config.toml
n_kv_head = 3
norm_place = "pre"
qk_norm = true
tie_embeddings = true
beta1 = 0.9
weight_decay = 0.16
decay_shape = "linear"
train_tokens = 131800000
steps = 4023
Each number is 128 + 24 x the weight over its row's rms, rounded and kept within 0 to 255. Layers, rows and columns count from 0. Numbers have three digits each. The size before them is the row's rms in percent of the matrix's.

# up: layer 2 MLP up, 320x128, rms 0.11, rows 249-279, columns 64-127
# down: layer 2 MLP down (transposed), 320x128, rms 0.101, rows 249-279, columns 64-127
# gate: layer 2 MLP gate, 320x128, rms 0.113, rows 250-280, columns 64-127
up249 096:158119123129097132148144132093159141152085145131140101151106113114134083113153154098095172148125101150096150120107103127174139161082113134100098131098157125118137093128126135153081104155155123
down249 100:130148172118130138174134157129165099162146121138170129162109144125100139113151114120130196192137113144149202128098145117125116072104123110101147132109131101135146156131105077126130123150157119
gate250 095:095159117135101090168155121104141126141121150134133140133136135154143088129114097171103131061121129135088103134141156134122159113080134108169130081112088135152095147105101147164113128104130084
up250 101:164184117134116131138182115142134112134146185128114157128135142129099149127152156106131159127101109139152130143138111149116148148105077096144163101136113171161098110170116160120144129106097141
down250 100:102151172188156135126116157133135145075123118142136122142152100179147135156154190137104145106174124116136144128137125114103124112145156119112133105186128123111155148099119122123129129102087163
gate251 103:132169166146124087112148119108132155131093144155099120119146126154143107129112149116143108119163076166153139104123169114122098126142095127102147136081185097106127129124111123096134134140133161
up251 104:125169158145099134134137113139120090114140103096202103097141140122138097107174132137115112169133129134115125090158160149138114066144176121111145114118127097128153151139127163124141126086110160
down251 099:151084100131114106135129178134141134146118138133110156119095092159126194128062134125164130119133155109137159120142174096144152132090077133140120098118128104160099154171120133101150142124153102
gate252 104:103110132162177120138111119126130130129117121142109093125110130056138128101112136149124109093107140145154095110127145098088099137096114152116134129125148112139111139093155131152164158121097109
up252 104:117117122143143147144123118131069160098085138139124159091105090102136153127126150131149102101146086133138101158138146104129117110106172128144095091119143135125167116100163114104123139145111108
down252 103:151157117120135115133099137134157148139119116100088132132136140141159134133091115090145110162112122123139097106089158148100144118130107110102098121115116121113175078159110144160129105108113103
gate253 101:130126124114121128135089126156127119128122152133142138148121105178136135117091136113114132151131123151140115167148132175108106169145146113157113078134138131098082089138123106125123109121131127
up253 099:156122084128113158108111140109163149154110130097147136126149138107154141154134151135076122135121130144128113127134131132161126151087159154137141183109151144151115108110115124115096084127151136
down253 101:130109182135132089062099106112087121130128181097125128123083132082117140131093107109113119132094118140164138132128108105134136120125135131147118118115152100166120141175139141117121096156086106
gate254 105:065094121123088126115085086090144141122112075124101105174122122131115147150121154162134147104106114127145101132117146102117156147097130098105146083146144120132142104098094115130136111134116080
up254 102:138113112104119153090128112147114110153105134113074090149159117159121151184131145085122128116098123139121112172123077136107110136134147107104074121178121151147113149112169082124151157129122136
down254 104:132102131132126067164113133101130138139091106120143096116144117176146144125175084089113127125115117153121161136135154133106121111105157110135107141135115128158144078111126086131158145129119113
gate255 093:082118115137114144119114112135125075055102155116153103161166106155161096136072134099106107083133131119123123134122109104106145155146132176128152096080143143116092130144132116163102141149155103
up255 092:134135141093122132155068117116108104125117137137103185162124154136123146075131138135072108147171122155109135141112092108141127157131137097149108159139144127162135111117158113081160139084130120
down255 098:120180177120154109084112139120078098119137151143130114160083126088107156109153107110099058113114131161146202130134125119146090107092092103113112139107154136153130150134148168132112112126153129
gate256 098:106166128140115134135105150182143089110175129183144153117108164133143151103144160101131098119117159160131155138122086174116086088154170127158139101086144164148111141125158147130121125141135129
up256 100:154147146141182145111130097142100163166132135126150144111122113132146088120089161173131141111162093130163117144106124082138131120157130114118100140150085128135144126134109105130107110118085116
down256 095:130116103146099110088121068116121160127103144122103122138133120139145117151163124137100142123127203126145073125108149109121101156131103120159150134160120120120143123170145131059086141133076150
gate257 106:114109137120125123147115167146115148139131165095146111129087144078135151152138134163147087095144144125080074136115115091124099085101134122128149147120122135108152142077142107139124137100136126
up257 105:123107123110150121116132157152104137107181148108176099132150126102143144133117096123188095138108129135130081144128133107188112115087129117156110133094116109121146149052146121154131155145135112
down257 106:138114155125109113134145103129150095154147135103128155098125134121145178116081177095178115153132098117127080117130117078156127108117151083133133131099098135094137100124139150152117133115141162
gate258 094:151110144139142152167154146149172137059157109112062077107161154150109114111120119121136099122146130146130161153149150148122075081146141144127121171136141142099114120089118118146129153127089131
up258 092:069133118158153120111125137114127147127163148103141108158107110102166155092138116155123158133128137113135154171102099120130123125162134114158103133110133119102113124140081166108153139143147111
down258 093:099099108112112080105149123149124165131108150103178146151090136134130163142150125127112144072121140152108136097138134121155151128094135114125134101148143132098074125111136122169112083159105091
gate259 097:151175143176113148148160139095097157120094100121113157126119134165105114130129122127106089119175159121154105125129129140146106118157102172118144138100124094095134125100128146114129116093073120
up259 100:134163147130138168119101109158131111127161113116175130151104102180131136134154149139131156138087146168130139153151086082155118129148097151162099104157118126152152143081109125125128132173109075
down259 102:093149119133118178125180120111100102112118088121152129132100142162131077136140112134102138166127105131103061130126112117140121142149114123115110089098082091096129113120111125123108124122140157
gate260 100:099127144131104137145153116152107105152097119168151139148105155103141166152115110125107132159153185146116101100158136131128113120080123131140139125172092148150147156139110149102139123124170101
up260 102:110160082111107095139119095119138139159091089096099125120093130120123105140152079170086115146149094121148151097172138134102151122143121150147116117139136109130174133128139137152097084106091115
down260 098:097126158140139188128123058138126138103128161127123137134081151201136096106151108101103131148154128116119147141150136143122142144130109111118146121137119099096118111151118112112120133127112142
gate261 097:085144125139120111142143132150121132055164109145096106134080125142152151169149133120156092172121103108156122096163124139171133154128127102124098134153105139092105135121117090095130132134131128
up261 098:098157179117080094133138094113122130092169105157063132099122083087106099142158139104135134152108131138163090110115124132154126120178133096133120093116116154152154139106084111094131138127114131
down261 095:122158106150138091103159130132138135134105063130104159111085113149156120142112111165112093143100137098111159080144110160111130118122121136094114127085107204114151133144107131133077110116109144
gate262 109:130150111137116158139150119109099147124137105133132095109083140142131131113124149122148153119108123143167143102168160204125123173150100126140151145092129102129146168123139148158126108073167125
up262 107:085142130108144137116128111098112177146148186155113128117075173130083148149141079157134141166169107083124139122121165097085114127149104164133164126089141127119172116154131131114133120099138112
down262 109:115124137149133129138115118110131109115161113125162169156075121141117168133152108133120149139132132120136109124152088175130067148085087105100132106141101159186098128153128088130121141133137116
gate263 103:177173112073119144136083110074097129133145108124157127126087099158126149138162151122099082133134122127109142141135118149112120182130128078110156115148138107140085135134101153133098153124120128
up263 102:124169126127155131121115107090091167123141104145143142100135129129097171140177127129093105137168074129060134118125120105150125118129173149132127106143138118157165137113113114123101174156116072
down263 101:148118108103116140154126175104132092151149110134146162126091139157144131138148114129153111132158115130095108143155160146115103103108169150122159130126086129175156135156139143125140155125126183
gate264 104:096129134154130142122120118134133110177128103139159119106129137154110157133149136140105104129129160157103134176147139113148107105128117142095139134145114110084103101100161150146116096108136116
up264 106:134119144104113104163180113132096164117119137105142136110119127125099088123058102157134107122144153081153126143155123139152156120145151125173122103118127084132142113158119135146118141086145134
down264 099:113112151109095124169072165153124151085113149111134102123094072105111077136167113119131157148137181119118073113129138142143131157141104127143129152098150131120124130125102119093120152151078138
gate265 096:147135166125091117145101149114162121159069172141162134176096168137134123130161152090123117144126115125113110113146109143104118138131154113162148113070147148113098110106127167109095136126137125
up265 097:163108124081129114137161130107136109152127093146124091154110100095120138128136142124159111161107128143115124117155105137120097097141132133132137137112144152116128107104137088123103131126145133
down265 092:143125104111140110111139168108126067191112097155124155146115124114119091118119166124112090171141088091106101123102125079097125130116122119118134163080146154117172132111139115154125172124131124
gate266 096:162114154157138106151123131102109085136161154139116166116161161163161111156078171075145136154135099136110143140142084125137107117095106094101113116082123081133152115102107121134098076124127095
up266 100:156106169122140103165130137100097090096123096140180172156133131120130119153193144107101141134121109117165131136153169140121091160148122142079148147132121123088129130123158114143133124127139129
down266 102:132134134105100099105131132142166112117129161075103177172117141130168105101134109138126127116147159102160149131138097116125138140128114103096121086093137153200159123099128086155122099098093124
gate267 103:168111099098109115129139126120131122103120157142152098152115095157154190123102114096127120132112136114157124121135120126121101165112141075132129083107128089105099129143122083102157109123154095
up267 104:129121127135170139122121127124138120130151140160147134137129138128078120142112128170086110153123129136117130122126123142155146168134096152175108197114147132139148146139118127132159173132156141
down267 103:130116127106120148080129117085102164122152115151137178125116133172101115152114132116102132124118128121146170149149157166116131093165167131137107117139158082155125160096184136094114120139168111
gate268 097:127125149112138114150120139140125126134136091136148080117105134124121089137126125098099118189107193086152122134162122118105111119144165108128125104135152136157073135130129106118132136096118146
up268 100:096166096110150135128159150111158121107157116093161114126129142122112121131171105112109152169144120114126101127129126132108107097146114111131125134135127126161083115118126139093152156151076106
down268 100:100146166154136136120113186128143121125095166138164143125119134119145154111123152113138100135146137139147194099174139113140135127117130146143160141125154108102193127144125126093120187125153140
gate269 101:131145132138121195207144149121127106105133132175153137160113133179124128137149135119120127123100177150128120131147124120121159173128158116110161104161141143146049152179140135116132193098106154
up269 103:120072134128128142129155157164149138146112108145127095161134157119150115111127133113098156154148122063084163120114115104145144152114134128102144153146137122102153116090128106189152152125137125
down269 103:114149102159130122109126124136119118123153127120111091076112086109125152132123082152129118137146112119069157107115162175106114117198142140136131141106110136122157152184132120126110113112117143
gate270 107:099120109183103132117119128128111122131123132123134153132112116120116185206122106140135127138140121130103117124143104111112087171145145160131160102125169091139146152149159124141075156107131123
up270 102:169138099129130131090179093076122111144120131097145150157131153091127141151133095091083080144100110154108117122143111107156166131121123082139135153091151143176142129146166171134124114131139151
down270 101:155121134096103136093101128117132113128134139118169146172161130135112138093113151115129129131076127145118157120162146168139082132099108164146137138114094098130115139146113159175151120091112144
gate271 102:073101095151137155161107157166166131101148150142109090137180099137126145131131117119145099107122160149124133094111159150152096155104144156116167106113112122108124103113142067178104132128102144
up271 105:114139115118114158116157136108151095135112087143090163142115110126092130128101151126057097148133160134093100125133134165132124125117169107098104144081104113131138135120132108101159117173121113
down271 099:155124125098137181136123135116088116130150129090120169117123128123069160131141113100153077155102106136156145142085145123094150144097125115153140120124108113129184149088138146148122134112079106
gate272 095:113190163158161175130158129138126155134117153156119134142121153141125121145148130143111120095094121139130115173145151109085093139119136090107148161136098132082135086172137107116085142164116105
up272 099:127142095107145101167142119138090131167114179142140127175102134150139149155142134120109126149111126132149148118120148156138092144107046143115117147142136129148124117161113118123137127111097122
down272 100:140154144151093095139131114130126094143108133132097136139107111134097131074160080130147157156133084112109204137150132112139066147113102148144113098113151145146150124113138133147150164153081118
gate273 098:137123169151127127160147098135166162095167114147145123105120125130155159132141086167152107110163194090129124160136112163144134154089149162140132154122164096144093121143120116129119152131111116
up273 101:140140112124107117146088156170142100186153167115154135106110103145143121150095188147149111170139122148109118123121123139165123116143137116123120135127126129113114126095088065103067164120097168
down273 103:114098150128095122091162108135149146134131100155172140161152127119169189108122106130152139167162088142125057129151132147142125154165141131099095111131158147123121077169138163126125164122137117
gate274 095:097105114122149138143162079112110088116127133103103130121129147141178095112155159156115131098089107107137093138126103111137122090117169160160121100136156146092135100112107162094112117151107110
up274 097:085114134142140117125080134164132133084146151121093114098151112147109115141112108100118147146124132103149105166132121095124158157138106147121147159135163163110105120105088104086148131161105159
down274 094:092115134065161136137091117107128158084111123124118166128125168137145123091141076149089124150134110126113150137140078105169139106166122130091139123088151156132114118118177094137114092143189117
gate275 101:142177157129145150154097123133108134092108150121154116126128079127085138125135125096111170163090131190131127130110110114142140145163086118154095094096161135092162177156142149158109145174135135
up275 098:091149135118143102168124142131141150097154167174105128119134089149109089133124060158130115114152106159126152149150164130182164120156149131175133066111129100097133117130103132159134113139135094
down275 103:141152115147138116122102101186089121080124111149145106137127118125158151147114100109146097120127163147120161150115125127120159126133104131131115139143127182169180102106108111143082133097157099
gate276 097:109135104125100102112120132155112096093133112126103107163110152101165111146165145110119105159135129173144120138140128138152131135132141160138105071123153157167091102127149113119150109135095119
up276 101:134118155108080192146114134119159174157084138150083156144087114106096129072140149111129140135141149140143161101154128095127115103134137087103123112150124111158171143108080104108112158089143118
down276 099:173121133152125126144124097158139157157113122128131140142113118158124160145098102116123105144141122104111115161147136121110126134120141125117132177175148171116124178098114128152135156122122143
gate277 101:144138119127149115134148137149127161144132097151142103106163118147114167109122148119148101102115082126071162144168117162109083090136132090096167161110063121117125119132115086125146100094139104
up277 100:120123119144147107134139112092165107113132128114090161100088114105146168117096115089131156184169135107130129110110103129142181147140127140140119121126159094066145123177144120132182158123146130
down277 104:111136113111082096184129079095116096150139118133128165111121132144161124133120127132147065131090200136103148159182086126108113114118117126096109124117150098182124171133128121127125123147075088
gate278 094:151106066203135123113095112120125129127148168159126140132140127117162170150133111123130092136110122102119128125131119169134068107126139102145096161108119164101128150133122137105107132126109148
up278 096:154115093127118154122128100121136165154123140128136128103116121127110143092173101170160116148149121128151093145146160143122151192113156153124111157145138121113122161135117100102104151150117100
down278 098:149103123154083108099148148095153107179131162120154179126107104144080101111160111081132108102138112108153153133149118143105135131109149119100110120160151101124116117122142201114065121132125132
gate279 089:113139140154127123161112139176097143131130090089110155169108141142127106102149106131111150132146142140166153120147181165159079169118145140120160112111119163120121133105146098111097094111175151
up279 087:120099093122124140129115134082096158116125101156127126116144175139129160117149178117130126132105126139135135138175101121142148121137119113128107109090127092087173110113130128148105113147157167
down279 093:108118130143089133160110143079140146139156128109142112158092115124101092154123151131104150123117117132146068113134125170107145107134134105154112123141152110084148108075164139171147156117112103
gate280 105:101074138113133160153136160074175173125168145134159130161121184151145171121116123144132136128074119141166118152128136123136127137141109149091122094124175142145125101166103122141156142141166134